config = dict(
    hidden_size=96,
    num_attention_heads=3,
    norm_eps=1e-06,
    positions='learned+rope',
    attn_scale=0.177,
    parallel_block=True,
    init_std_up=0.0819,
    learning_rate=0.00325,
    beta1=0.9,
    warmup_steps=556,
    decay_fraction=0.908,
    decay_shape='pow',
    final_lr_fraction=0.0,
    train_tokens=104000000,
    dataset='wikipedia_en',
)
Each number is 128 + 24 x the weight over its row's rms, rounded and kept within 0 to 255. Layers, rows and columns count from 0. Numbers have three digits each. The size before them is the row's rms in percent of the matrix's.

# o: layer 10 attention output (transposed), 96x96, rms 0.113, rows 19-31,50-63,82-95, columns 0-95
# v: layer 10 attention value, 32x96, rms 0.115, rows 19-31, columns 0-95
# up: layer 10 MLP up, 384x96, rms 0.155, rows 0-41, columns 0-95
# down: layer 10 MLP down (transposed), 384x96, rms 0.138, rows 0-41, columns 0-95
o50 109:125098123108094099123116146154152144086131149069111110147134151138132130115151127135106075136091114149141144124133180144131130113128137166142131148108132140144143174123101148169117163096146141121074080119152078138135120179133123148153085177082135137118105108107142106134131146109121131128
o82 091:107093120113129138087115132181175155132149100161138146140126183141113156090120107107152089135138129128121187141126137126106108093112171136117159157140120155126158116138070160091118138095113134148112116124169123114132121128086143118134135122132095130133145084121177140118153127149093096141
v19 100:147108107129144077107101162098095113143154159124116120147124114084091087107109152115164150139135110121139142125116142120120115127121156141146121148135149091144117083164163117140139098121188163159138156149135128108116149129060136128117127151134110132116135110125137091121098122095089156192
o19 080:169144108111147095100114147124086123138153129118104162073138132135140122137129124149166132128129117126144160126126136108101154079126144101170134129097115082191106119109108146082138141134140123130117124116109193131098128148092115136140123116135157156169151101148181150114164138102123092111
o51 126:136132126116138135134121136151090156154122100103146155093126111182103103142136083091153097114118142130189142112128140142160132144114082132115131157111126108140107138114145150146153110103097112113124122126109116172089129153139078096126085134109136146131130060162158111141179145135165136136
o83 094:095105120121095141085112170111133104144135133114120149099164145112107119131094144111146112107119110117136148188121113118147143108173159120164127137101147125201108121129146151091098113127166123155143133145089172132080125135114129104110141170103123144149115106132156155129148144115073099112
v20 098:168116103125143134123089143138151107086148188159099134134146085152111133114123139139145100129150122145155156139142098140102155122121122127083124110108108129112099130127123149136111121177159126128117152089105129097112078110190130101128093128105153156088135153141137102185100159140147133154
o20 090:140131135087134136096130104103144102143093141124138136118160050131182123106123084095134125119146146140144175117120128124131106139172094159116081137130109112139126114126105134155100098125145131122126080094152146121092146112150135107145088097120135154123138144155147121170138173146168167133
o52 121:131094107115122120191121102085125151159132116130136148151147121161135100116158112103102157144104111173162153112138157113066122143122115157090095117146134126143117100132168136118136127139156138150133111110102113100101134144107161103109120104084095121139125136158138151132161135069153181130
o84 079:110105121132128118078124102122130113136140127123165167097128149090114124104154095102167122146184121125127162101129103159140087173165113129118126116098128108135127074168141146125105121149129136101098130112092105138123103105134117148109162104149117160137124158099175102138129154187164119108
v21 104:135120133111133138141105171123141094134116140098142121100134133094142152155154117132197139142121149121178125161115103126080072117167149142102121134102155164146118157097132089097167112105140095121150104106131180138137105141141078132155145130138133096166110090110102101126129129124127149142
o21 084:162126107129112116178077107087151109148138115139120112152143176139086184141146128141101107135111089135123062144141103145144130150112127116109163155158110118154152124129142163098130108128136135111074157131103109162148160149143101082113144114131111134144112103135107134145074139145119141123
o53 110:137155145130110118119149140122150124141124128144104168157094133145104156104102137090076125105123121091119120144132121123131153118136160139119159112120125099099120152160147202133113143154145157121121125145103156095138101111115122115089149081155101115091134077135166164138129097153169072133
o85 104:158101131136129118201081143122145110155114150110108110132175139104130111108136137147145138108093101129114143151129124124133115157125147115129122120156130135204128157098122154089114111121135144103140147106091122117113191128108091119115152162092109148157117114169078137142104102110093120128
v22 104:113135170110125135144120111136076165120128127126145111124149164109110126147155127081162139083145119168148143098113080143134132141137174089191151120103115156141148138135145125122125136125157106080092118087137097151119153090118168155111096111122125100151087126103104134117121129105165136126
o22 090:120128128129114128175140100117147167112133110130124113185132168137082121170139133148131177133157118132160103124099142133167146104119111101115147103128148136126121126144142081124115137113095135178130113158091076121084128149141145166103151092102116142145136118129135139081101102066123134142
o54 115:144136145071093134105164142116161131122124112159109083148119141136150148140165092133164145173126135144108128152103096129141127138124116092136161138159138116153130110154125102122102169142120130127138080124111153103066116136137158119097094138138132124110155113169167103108093146064107113136
o86 096:095128111144107134137134172102125170088141119093135108150115120104117127157117157125127152131130128114136125125097164122137140139153124110177111079158145161116114148132143122130120144133115108171129130130116096119100192133136161191103106139124111108130095134146128122104099071059151167146
v23 103:136136165184115094140115105086149133095156136125118158087153141094096114133127080143141112113088123125110137097138117105119107111102151096110129143153141150152149153088131129132144102143151110177100115159117125152128168162099124135139112140111160141114117108089180088108147151132081103129
o23 106:125115170117153137168173118124109146157125119092109115079138095138154142129103111120148165156135172120123107142151138128131139102092117137135110105136125163174145152125118103133142111107165099072163119122198104121118147086108122126148116144149104106158144145143104150123147123095112071133
o55 095:114117110119120115141174113153170141151118131111120117176102136145126158171138112156115110136135152105158115169128147107127159148135069105099064121116089157156123118120133124172085135135110117085134150155143113171111153116105108106134095138132125123114164095180118118116134149100116099148
o87 105:147116167111155137109155113119098123146129130118109158116141126156174134164126102105154121134109109100129164147116142124125121124090131113103118151171106115191142158145153078168113124078139117091116120119203134122113151130121146099141119144130067110140155150093127129126158134115109098159
v24 097:102147150081140146101118098127140108105139131128142131149130107146146159108126145087109146140139153086131129097170088155122102130130108141094149122164140109106128074127128179153136122125175139149129139109139164110131093155125166105092132128123121153127158130086099092075102137149081136094
o24 076:092147152126130144093138131141136100109120144119144126157114108134121095118136116120121088123147180164158162102069109103076169122125107132116119146146130084150120148083157121083120151177128149138103194118114110144109157112093121123159161150087135155150137121118136100113113143135132130141
o56 112:131148078147111141164132163128125120140133119108125122100149120148098102097149114129101113100124149161150154105135120124158153129148075127146148079157114140144126129073142090097115163160118124102129112104153156114108100117147104125190164167116139124130102100156120147168169148093122102144
o88 099:062138135135138122111121118127120105094123105156151118144098122158109120138152121104119127134121142107156107120120109100153156089108093142120125144133130113119123076127126139076140172180112141153122136112100134119135099161095135141154175107139171166104099105105161145136137170154177080130
v25 103:114108104132062122116129094114130098103112130137139130133154142124162076104129160170158149140138129131103164143112114130102064153125128157123127120136110140097127169132147100140154180147114138135174147107131153150126122137174135100086132120141118113120103131128086156079126093089116144101
o25 100:130127109136062137107085137146143074138139174122149169149154154116109120113126107110152116146096102148125187109135139135107121162142121110116111130147114131106132146108111104065132148110137127118140139113210135172124134127109133105115173154130134128141113113099135140118116101175107158117
o57 103:149156141101121132089139141132116117121118121127117153141115114114154154149117133097084108158125124132128159144140115149109148083134124162128128168173149150087121117120089181083103125088123125140105102155110137140130084097122126124133139124184105140133137092103099155180108116178160083127
o89 103:161129112141102128104074108141108090140143154084120139125146169112139109097142143158128164113122090123124217137144130116109098158164102122144105120128128121138109130105143098134137139149157113143127121126176155134094137114100138135123138181090125156146143110124109134123115120115079187125
v26 093:088140131166100115113114121153117124107167151150116131144122095143095162164118097111096148115124118110169091162103109125099136099145121116136142166112114151146109128127161073116171149145118103174146121152121135071127098124112168145124136149095082141160114135120123180117122115142152165134
o26 092:119129130159156105178136105121156134125118109128143145126114171136058142071126153100150155140131125140141053155158152155125116141133106131145109120110113129164129123144140146126126117127095091115127158104044109121153164150132119121144123136104111119163105168111123095134128114148117116107
o58 093:094108126131173100089114151120153084126145095163133145131146113134150104102133093157158111142134126105131122145102101135171088133181142134152087116118162094161128104116124171137142138114128108093125126120144145129150139106118051122136145159151130119155142122160122099130099137144092180129
o90 105:109104119163125123141113145152114123100142131078169160113100103095079108081109135097143122145121115120148055141160157126139120122124121137140137122089123144155132095151157145104109141161116137143134158126044144122150141145136116164127122131177132126147107120149142145126111156173126098123
v27 106:156108155154129103133130091147138135108146085114116128154094136086129108124121110098135131142146136145157142099129110137130129147107115119143091099174094127163132102102112163119137114119063181130121141153129106057116077150161131157139162124125137112110136137080144107110143097100151144154
o27 097:115107110120144133095173159141142161157145103133126139083081142173158146101128152094154140092161136132129161140131127133082138098090178097119104147111143119142103154137090130136137111140161110091120139112110125122118126138088180162113119109119124146120101150129156122117165100134124069150
o59 125:114138126109090114131135127104141169173124181149110135050123148192123155154139167118120161116134153121145126133134119133125152154145132082150127125151187121117101127118107108109131094142145108075109141105164117144109173106090119147094135097156127121152126148126099108121114120113115120120
o91 086:119143110158150147033137137130129150122148133131121111112081156101153126119118148121140122129127148123148169083151120124127126116115161135126133118084124129113133118127113165190123114113106122087152135127115108152139124141131177129094148080102146157152121169104161122118093108167131076122
v28 097:108133165099164152122115116150138118125133123179150117120125098130154099146120103104098147114154146103125107140132152140138119139165143104145118118102205108136137108097142110151152148108106133163151142134091114109141181088164089125111135165137122119109070146153092093111128140153146152163
o28 083:124126144119124098146142121112118140133170118128158132138147122126104128140146143135128110130124147128153103109138156110103160149078170115119106117097080124109116154126131119107141140126099139156135134109038084184113141153123102156159170129085132136123137121143130106126057149169148115095
o60 100:127116163152155080098129149143117134153129157108138157125112119134127140095112132134157108095093155127138135107132155135119123127096159149139116146124081145174092178149119137119137153077099099153140107123128117167126085128109135141169112137114140190121148128114123142125060136137145096077
o92 104:106110139152128103155129151149125168130134124106135112110113098120083126128106148123155112142129122119124037110153141128123128133115143136169144111103146154125099134113138121074117144159127128153157117139038095126109146111133096179139141154143130128119105137176143139129099128162157096120
v29 097:125113149111145114135100130109107128119148165101173156132095177131119178138110114123141129154126157115135114150152112077156083134123158117148097130114101153110125086111107159084099107141071155124128102109100110166140154109088109102127132114118106164137137136160117107141154164174132149127
o29 091:144128113172132124115127116111129158132120163136135148103123105125086117149128101117093168175146149146125113161127112085145093100104157100144131122127113135180090115143164152045152114140116138137130145092081115123111157155138110081127164145137138117131146092124157133105105152156119151133
o61 092:131116150155158070134155120091149126119156134166088130118116134119097134138107113141143131112133109168113080127119133123128108154135171124124149126114104111167092106125204119102130108118196145168148143120077139153106153166140133136104113129140137088094119144139142105110117099098123144135
o93 113:131148139144146145174125093124135121142118118145142125129115142185105157149127093118125122155133119139154088150099126158117120084076128096126115154140127150134118093121129132096126083132128139141116127078112129166123090155128115065125147119164125154132208090107137141127134114182135117125
v30 100:096132153122112107117122090125183091140150119155123084131156123110108142149070111137121100131147104163137093156134099123094119152118096172159098133119120133163108134124114191099115122144110187117132126101140124123101134164183166117129152112098101127139141108112122156136124145144159135131
o30 092:141115169167139157133127116126127067165120107144120108123147113142104155156115137113133127117135143129110080198117137150111138144145114130140134158147183153127105074101105123060110121105160111164131136122157122095110111103149138129087140117163111126102126131153093083127133121151113108141
o62 117:153119112128105134120134143133166113112111169138126134124138069122145105155147139093125141117163142115111129157171106136105138129160134123161145137159190157092085118086148096092171137150140077115098117131129148114105136096107155139125139107138085106133092164148132108083130110112128155157
o94 098:128100134172104139097066122120112085153141140107135095126133080153089138071124106125148115107101152119118094161152122130127118132177128127165128151121164139162107101115120147104126153139139143155146152078118103113129139103136138123138134115144132161115138130129114107144100118216141106135
v31 098:146136125112125117130141107174075162157140141079139131130144133116084105119097117123104103134091132082093140181087091109153099145152118144125108132123129145145138162155134175084086104101113127141142132151111157160102149103153103139141134153113144117126123105159073128125147149165128119139
o31 084:137111114161166165081095159113125084145133139122160110125131068109103132115116139116102119118096165128109165148113124138115094176081195148115136175108119137150178115104115149131133112105152113131150163127142143136100130131125114137117122158119120123118122130162130115096111067122131146156
o63 104:123146147151166128109108108130146130126111114131132120124110147112109130133155179128133111093092109129147126117125154142098157146092187131141134150095119165154158082110095109150120104088124102143149173089123154147150136156139166122149121110096079129151113154097153120126124058104117100146
o95 100:166105140135155139118065102134137086173129146139139121142173148125132145118135133103138122121125131139114173190083109153096093167112187101120113156120096141141154112139104120142128118074151126128131157120160125147095121125133129096118114160114084120116146099132116139138103081139103142149
up0 096:118112138132145172136142145110129141153094112108176095116122163146159152142107080126111110174127150137157143087115119145118119147084134138178107097131112112143156133107148143122109178133149104113158125137142127156118192082124160116125119096107165123106087141131103113121122141150184138132
down0 087:073134130135165132090149109128073116109148157144095113140136126154118082175123124122140161093139136125109176141128148123129054134172133125150118114155158132094106140149158138147136096150167133135141125139078124118130142141124142134142123135151123110130076098090103095134144136151094129099
up1 093:095096127104145131137129137114148158125116096133132145154097126135148186131105167152110165119156158148179113108140099161131164109138130111114093091124110089124089094118143124119080112183124142083147075131115120142131159095141139138118131130139151118150107086165113117158115156154143127115
down1 101:081156142143157157114131109128111108146165151122119074116157154120152113133121124130087100108133151123139077166133140120106123173105151173120180152126119142094157115127134109150129156086154114135102142133189118131146132133110118120079092082129121127099113158125124126112147103159109164134
up2 092:121135113183159148089148110148114128125148115116162120110102151166113141100093094139130108121122096117101126115157098143117112140127129093120126081143152116106159124145094130118116113208118105112150128149126129138097167136107119179136139135149174087132116119150159116128118088186148124105
down2 090:128111092085128126072153134166102172141125087137121160115161099132130146148142115116120123130170135127135091116136123138122088105140121151129168146147137156129135107106108151075142132181118124118118101131141153113118144159109093106180088101153131114154128120093179167088108129138101120136
up3 103:102170141139119170125132137111107158120075105092114119078140103146132139121128136167115093110126120150139155154160154168126142120109161109110148149151177124149063151093140137082135123136112070113163127144112108145107146117128120163154149135075131108145129127121108111150104120130107157142
down3 098:149077179095086157103120161139151183126108172119162116130138127151087133124111125120154165108128145114134161107157089149117122107143099124147175142130131134118131125166131122156093108165111140088096091107102124129083170112113130144129109131114113136150146127076156136129102117141147128149
up4 111:096113154109111177102120132136106123109117106149134171155099141128194140102114145159107132135149090146123129140150129150120093150128185111093117132136098116140099105140165095084127129114157154141107114102144116092102089131142115133150114092139138164121132086122161128112114175101088123154
down4 116:126113096101092123123153151087142143133111092129103118133146103107131131112142134154154188172155126114153152095137104156117153117133143116112165116115126129144130152074150150133143134170107147156154084145109147092150152133137137113148120147101149095107137088138125153107122063075135165113
up5 089:131133126150145145100089119115119082115153138141094136097129179120141131095076099151122116156104141145150110133180085167120140117094137138125128139157159129106093118136117095089169135120116106160162154098152131119109160106181148107143138134107106094147112122107147103122125084117164112102
down5 086:157163127107122110127157114106121112067179110110145124117146151127160115144175122107117173114127105174141146104141109133142089140120117161110121107126119134127143172157116127115125110150152143100113140099106165159165115123116108068103109133092171121111106154134154122115156150092155081116
up6 104:136127153130131129112156144148109136109116118131118119149134186125115134109080137135113113113096107133130150149139106090107125175136111099129150080160114072118123124119134102105072127145140167100171100083134149109136185118115073157143175126160133114121115115132137127109146171170135120124
down6 105:145124139100121137125095128102130132170137126144149111110143117109064148074152110108112141145126128156182122120118102141128131082133106169118108150114139158121143150147144151122142145078091095093102158145102114132110099121137138113181079143117110109150148126156082185133115144114140137108
up7 107:099147152165158136097150129092159098083104090140132164140108149169135111126144145103098098150146101140106113127100102119125104112131182172121113115141124106176083116121111163121113110166126137160163081125169128103136092130097120118171160122129168101147131126120117137140141121121154120120
down7 107:122100133104171145137148106130100090096090105165106131111098156148097108123157129133128101144129182115113183173133122136159125104134157137128110125123140142085128111101089132093157117132177157130143088134152136119116092165109096102150151107165138149099128138113154165122126155143122162112
up8 095:139138150129193155111120159136104115092077168130152095105080095152108113121076096089148144115114131129132130158144120127094161194149130113112134104099099125130120156146117142098074098132116155150113135110099121091103139134122159151142141131146142155119114145162107123135123137128133116160
down8 093:142145138124145097107139137146101120136162105136123129104110147129197143142083115132126111135126178150143179114109149073113128147095123132124136134185125107111109115089110169155125127088155149152121125116132122140124075119123101121172146164185100123138127077127122154097130137141138150112
up9 098:127126136125131109084112154074127119167105139160135134110134146091164112129088185155145094142113119149148120133154140100149100134122121130090108132158122101158111135127125168100139140156094129164117111108134106163137123121098136114125144143167111103137073153128087055083123147131130140131
down9 106:107098155146178124157120156117135086144144132152119142141093155120125134111144164134111130129168149124138115090078130089130148085140115111097133113127105140112114132136116160107137121136123189141080120141102141108092107079122112114127141156118133128139148110092122161102170148132147207133
up10 102:090132140144115118131150155095154103148128071140088159167100161144109066105148148134123106141121116150171121108167122142114111123128143147097117139096133145137129147094123102117131136137173154193134129084110141152127120160106164139105148139106171093140107153162113128144121101104144139139
down10 108:151128100121116114070113095135103125124156164137150111122113088112159106132110114132181112080160118107131196103142134131111140139161141103116134104168141107117140136165146164105118145133132143115124185153172152144105111126147156114119126151133094086132103122106139165123130126103143080106
up11 089:113125122181127151124127130115101144111141162122154109083094144126118137136110147104105139194148144121123155069127174155124094136086122147113128133139080133156107151116119125085120122145145101146150094164168102140126149153117121129093140130139146146148132121165181102109108136088154128095
down11 092:145098142124133150128096157131120156171097105129119109165138130102094152143160128160109142144117123084167084121127100160114129075139131152132120166117165106127160116093138130158138096125126111156092167132145154141155131115125083136144119122174102107088165119124094129123092141094093115154
up12 091:120153110158113174127129174146159141148148115140150101153136113131144153080105096173145144083146153171138134162130131131145149119137134077128152129143142113131105099156166128079111108121149115175107137127132110110090132148172106170118123150095097092116112100151113113151110099114107145107
down12 080:121134134128138110198171114108117148100098108118095207104092093140113131105153113105076149136130137112123167112098144105163118121124154141132107127115116141126135155121128114184124134157123134103130102097067162139151111142114084124150150160139148132136136153112133129114163119155149138132
up13 097:099138128123159104097161122124152125107109136158166162156125133124157101146148090106117126145086121141126184108126119130097114162123159114130086105114090100129142128168181125100115116159167135133115094105125128075119130144135138192104093132101113113114116132096172108126132157103135154137
down13 098:147093148133123077089125141133127144148140154104161118122145092134133119129113171133111163103069106129076153159148137138148140158103132141140124109168139133137157104093096098124127136108117103135131155141123088142129179136143125114133158133104136133114113125139149172112093082091078099170
up14 093:168122129133109152121109133105132105163114098156111132161120084145123135108109135122186144114148118139120131159131103124168133169113145170101140122128104153145094120093172133100127113099123110149151106130138161062149133119122126120122207141091110113118160104117102104130099090138137144157
down14 089:126173138108151140156142140138127116093139127109115124154132123134097113152140116117028139188128115124118172120138160109146151120107131119149118088135136161120100110148163106140101116142116108111124136151139111097159141135148118140126110151106099103135138088119112126135169156098113206114
up15 092:091149107141142119114134107120169105135138129146144118120070118128161083146091106201104118118125147167153136097145128124140125138101157118075130135120157119126154132137100122159108122142107143175092103141144175139150125137115127135175125110151111086150133145140070124135120179119135111125
down15 093:122115079144151117144113145113118090140105142130159137134173069130099136140114149131123145113149132132121143174148141161151098135089114132141177123120118146167105121128107169081127142125135116179130145111105099095128142102136148120075122160128135117065118092110123143127115141076148112163
up16 091:096106134106127120095118181139121155125138090116153172123077136129156132096144126162165127131153127155119145110138129176169111133157076135166155133123118155167139103130133111119136124136145154110162138093171136097137125170155129159116104094108167076135118105146122135138111105138157159112
down16 097:096124135135121098131139130137162141157149148142160126114120160084109127126151131124135153165186141134143091160101098112077076118121137096144133126141164149150138126113112115091111131104094144154125130122124127159082178113133156107111073111118098132151180131123142116116095166167103122115
up17 120:137113126099093137096173136136084138096122153106176140140133184141167104111112116135154119111115116132141155156169110130123122155139143137138109115145094107123123135146151108061139087178091117118133108091127114156094128126098104129154112115116174149142134120119149106138119164172129164094
down17 137:129135129107120152139121118132133076158162114117078167124193141105105135093093100134168097121117121152139141189120105139125101129136160123120151131153118108132126152123103129136132109089146148103128153113140153158087112131127098069118137160165160147110184093138119145144129118148097129114
up18 086:134166141131129146101098174097092158140136086141097144180113138109114131135124089117153103145126112146136143144109137108136124114098149107192153089156130141112079136147130122137116104128111070128149139111112140162145112131134116157112103080125114164110126134168133134143099093132174091161
down18 087:167152144115079138101130176123184141105129156100108106124116150110108073151153111148143191136114151106151162110113137141104122111156105162113159117142116123115125130118132180098124130141133097156098098111145116117119178102164143129100149104168130131127114096117165094108132125123157136126
up19 099:150150190185159139143105115133140115138108148125111189096120139107130128108149144127113083113089127089095149126117125149135148127155169133143090097121113116107110137177171137154147111144121134126149107110151095133128097146122159118149133123112172117158133115113076097096122153115167115146
down19 088:155136072117141116125123152156112118152140145143116157132119118124163137111112076132192135141162163108130107118161116120119161107115082148086166118113096095160147158118136127111180151080121127185129131154105101092130138096094131104129121140137101120165114139131105134119111153143155109122
up20 114:073092112142135171099121114118105121128102135116129145103120172146161119127104105184139094123106137096137140140142119156145095115125166172112113126142122120139154152123125154126163132165102139143098106112157133133135117160119087164106146154126144105169149081082131145123116140106103162184
down20 112:124146090094135125105123054122104094132138162135126131169110171104097129151121131132127097121131177124132147142109164149141145127142107123106109176103128103150177158178153135137109105108157094150098124116130084128129146182098108118143127106164130137104132110135085116127139128147159116108
up21 094:074130140137086118085139128162134105153141136116108122109137168120176155106089096142125104124079130145098147092132149168074135146138099168099108144147141152107094100132127155117123112181115162113119115152128114091181128128137118169116119161111128139159134143141145153113137131100117124138
down21 102:128125118135137121117148126145118141151123124152132135101142075136084124104130107096119127116142173116116155101122063092139147124116155122119124155125121125130171103163104115143139144082128131074105128119145105111121151150113146140162097162191147169091155096192125136141097158113138111113
up22 089:146163153132127098134071150098117129122182134137127154109123131142146123135119152099099105136153090103156101137122145173103142127092134143143146136151071150106121090114122100101118134140157140148158083132130099108127110133097110158136093100189109095146151107135142154115091109107114124169
down22 095:120124129162141138115145140123140060103083096135154106131125087106108132114125118152127146124143097118121136095100079175129135163187158108113121163120161139117136117137128144146135102155133119091111151118074148139167150109116151131120153139109173140109135119113114105157147148114160072097
up23 107:120151155117104133109096131087086173189087167141135191104143111125150116113150124142163100125138105152135135133126137129110171148109139104181121137132121117133141070111146112155126171115135096122140078139171139136142109132133122142139170113107152087129141098171133112132139128147129124119
down23 106:151131150113150177117142121155117106135155149129103133131129157161145090156159106151089115082095109122118129124090124126085132148144105133095152122161142125109109098115130080110159125131137142113083085183160186142114150116136129094104143141137093124154143163109097164152150141138129116113
up24 092:120122108101146157112156153102140121136103115105134106141071138151118153110133100109138098100132130158127143165166093126158168088116117130123094152113114109115136124093119139114163132183155133139179119148115118090162073104141144095128127156119084106087083128133146130119141103165123151110
down24 082:111149145142123110137111125164142154113111164136114109102130138129141129146136083120120113114139104134162138102140166151139140108085118153154154114085111103188106107140129089167150100132127150130133125177120117150137127109117109173132118120049155165148085111124102104139091083137146098125
up25 099:128169144125137118131100133162122101114121106140167149136143164108136119127125148153106080149088120147086156141136124140140155142101125127163144108169163107121115136142117120096088137103158154156117109093131161108105064161144072112119115142103120166159116103145143128102097176096138148135
down25 100:143073109106111122074107137152110146128153103104109124064128122124100150098120164107186134111118122120127142154141120177118122145148131079158157126104149108115137125119143146128145135156162101164171142144099128157128163133121132147146144072138136135130126151093140106123133104140123065114
up26 094:135138130141126143106145127129102112157131080127168124164125120155147133096104096120183165134122092118154151160202137130139129120070138154130091123163154107116116155137119126089118126123096096129134141116120092150075111114139098114162148093112158104121154142120153124150103143167137131154
down26 092:173149106100146153109145142149109112071127140133107114113138094110072047085125156157097130087122129152157186138117122132124133147147115117131129157124128133163157156127140149114160108153156120142132118129103164111150163127132152127108145160099110101134111135105102105143114115108110168132
up27 095:140135154125115133080125140152105163110116107129135143146118161135109152130096118116135140182107134155174124140165120128135101114127140095131136144135093129137088145161167158144151080161106158146143114086089169140105145090137139132146138102113136104166093162158116069101134156095119132143
down27 097:095128110117116184090111110131136115150143097095123131121136144171139097108140149141131111128122149101133132138096170130153144108159150114129132115092095144140121125143122155182204166145129091140111091090178130157117146109118091139116118115090075120143106130120157134125160162117125128129
up28 090:076140122132202114107130150105145098141068158131081131143142130107149137168087145137127105150072089131144129129173118120130121123119130126178117155126117110119165130141103145133114097115109137153104113130144120131135099168139137163129148149162141132179133131139105102121125121115143095175
down28 094:110117125119078164077162137123109126122189147128151140090149131117132126139165116109143121150117151106161173101104142123149140124153145098138175113117119119099110146150146114121117144144138122104099111128141131091107135084141092162152136159127102090124143076108127157145108180123147169092
up29 092:191130115125196137124142118135166099155099146138117152105157127119152137100105136141133115121102089102102154146130129109126126152104157137113109142156100094163123164113098108133125072113120110099092116124165089161120135109127117117177124118084147121160130123091105132094139147099111153154
down29 092:091113118132083132121113137125140174137141126108146129133094171118051130105125137141119145111159169123136069101121124158137131131156112099168148129096159120126072062110136130121115149153140140150126119135111100100128146097127137139143165115103135146153132100153165113166097140142148108114
up30 089:164178121143174167128147114090112127124135110159132108141118138129123144121143119104138128098109090131114103194111117130139160152132147157135094120126197091129110165104143162164128124127104098128147091127090158106102111141125098117141137131122183115113159123131162110133111166135094155117
down30 086:100121135137117155172137093153112108136136149099112109148144123125072122156092121108108124126130147116110151087160165142141118130131110119112199151079120143127125102160150150086153124093139137117135129161203097135127135112126129136123113083098120130155126160107121144097098103160149136151
up31 114:149098127137114090087127153132130130099110072127166202144137134141143107123126129128113084111145104159138131122125153176083149152114163159100129119130162158155110164146136119110165137146135115143155142118123110108150162101114132139136160133108147086118108097152141106081123125107168147157
down31 118:101140143148115055092134131112133100132127101109183172152141134137194092146122135131101121071116120150128167128121161146118109121097120159130108133149168106124117155124118107129138149138144137132138194115168138102103134127121122126134131143071134110181108129140116105113106151117122129140
up32 090:125168137107134111122153136134159121152094138157113131095110125145169151126090117145101130099127122120107124121132130132136121175103125119134149073152178132118108109122138073145098122177132129146094099120161079171108120111144138147126152156094121132136165114165118079089127180125119165130
down32 085:105108137123084107113138162132179106168137141085132161109156163123115129115130124109098104105141134126143120083109121154094131127129115090079158144128150137133153121120110131166120138117150127138083152120085101167161119089122183116125129095152185150145145130119160155143124102161119108102
up33 098:130142161142150195088155120106104136114088123145119108114066147143116151132170109141154092178147134149107125122094185130096150114153149175115141089131132121110155146131145104125115117128143117119133125144126113139121151188161131149091117135095099129144143147104147110139103141094160125126
down33 095:130136142115119100063125149139180143150156171116163129152111142158141153132099136117142133135120115131138151102155073147071149102128142134151164101089153107126122087134094126126111107153129111082122136129082124126123124085144123077104161132143152143118127132094126145145113125147111173165
up34 096:113152152135135143114146105150079139134150088097128131158109140125105115102108164166139104103140129107108134159121101160151148165099151168123118160128128084144081127151124126125153067129125116129140123103122112135109150099154122137116143145144160108136164116134056145081109173098115106145
down34 100:095163146119134135122084138126125158152140150150118117108115140102115129067114149118111142174169138107136199122130128126127136099102124161115133158105125106136140130098131135148115156114092152101107125143163168114070127126085130109113072107165117129145129157131165148106127162092153129141
up35 115:107160116139122178106098122145106124090104083149115155158106142156119126130139112159106103151137162181117124138144129126163147127102146133123132130096134109147095133173143087140061153123115134126163121100116150097116096146105090144106116101100148095148114140129123145087106120159170154155
down35 114:156144159118109137152078118129137175174136145119145101147120101105110145092142113112166132113107147105113124157103101126130113145123153103127176137145109147106124101111100144109136152125137149114152149161118104123131179153090144147136125114123079154061138116163096147085152117103114156086
up36 098:127143147142121115108119116123158133111113101105141177153147103161121108141127166165133140096133128168139130125170150161109160099133150119116089100125147126151125148164117098116167125128115087142174151139134123118117153042093115129134136153077094103141120115105161101103116122157145156142
down36 096:152137153107136117093146138135122107111134099143125188146128127124200126120120145128082147096156104159127155127109115130134128117120140142141086091144148111148134162125100130167138141129118125149128222140114136102107164110103118115125133133085128105140102072139139128131070110112139145128
up37 092:121157166129104140113120091094137143092129140160079142158095140116158122153155135138076086112111113130151133152114123178098122136131127116117138132150155123177147102137155129151096099139117101148092109129130172136132116179175124115112144133142119145151125069160130100157114085138114099126
down37 098:163118118139150097085097126147157118118131135114145123151104057154135129084129101144094159120141137102138216145158132110139118111142103115137132132151157120091168102116099109089127133160118134092145143144130128127156154135116119118139132120136156095101107128109130117156119120183110173152
up38 112:104127125185140122124114175098127075143093083113127167119144131169140139122099145170088113160118122106120136080147145122152133132154133117090164162146121124118116121123134121115122158136114133155147063091119161141160121107164077132158155127160165123114105146125128122128111123130113133165
down38 107:115090123171167115122091140093178119153172139130103111153083139126142164156094167139116147111147081129155091136105124144145121140114122139103126133138098120118128101111123140181083130066116136188124145123141146128136138093136106092116133155143121140141123098130132127110127164123097162152
up39 102:154153139173154109119132138148103131106139110132157127178114110170127098135125120122128102122129144150123122177134138136147075107122153114109106096131135139123091132159148114126133108140160161111121115101147123140148171103090100135080173121133149104162150091144104124096139120171200101106
down39 095:160100112096115106077133139130134123115130139105128157109117157136162139098148148128091094134145179150106082120114137141148117162121125159099151157184162142102150129100150147129091174085138139143121141146110101130123139135108150103134093144097106124139126107125133100100086168092164136094
up40 093:118129145141111130137173138079120124126127142106137154137151160140099142100097125141155108140156126193103124140101093193108148153087165143108124141158140135102120166103159103110061083136162116165134108121141126107124126094122113145100134134112142108118099107131156127155126102095122142149
down40 100:105076120106098108097109117131135139144145137160173106147150112126166166148092130118128113143145112144104167121120123101102156124161099113117152122159093126100137110123100192126146149118095122104099129133153124090132140185095127151132096116155175146116185118128119138121128139171141099119
up41 096:150122119103154137133155109149162125055126117146165137108090133126172131118131151188141124108118120110158142125165130130144118090134155142116120115163102157131131123109119102133128095140111067163141142153133102139152123115107126138084129112102145137152076091114143109070129147149139171139
down41 093:103102141125117131103072117074097107147112139126111177093131096119144122136142116149111129088108148118156179124102104125161134113167141094125115139116159141155115114093123141103162144140119147183129129132163200111094142124148132117160119143139117115142129117101127181160127114112156122103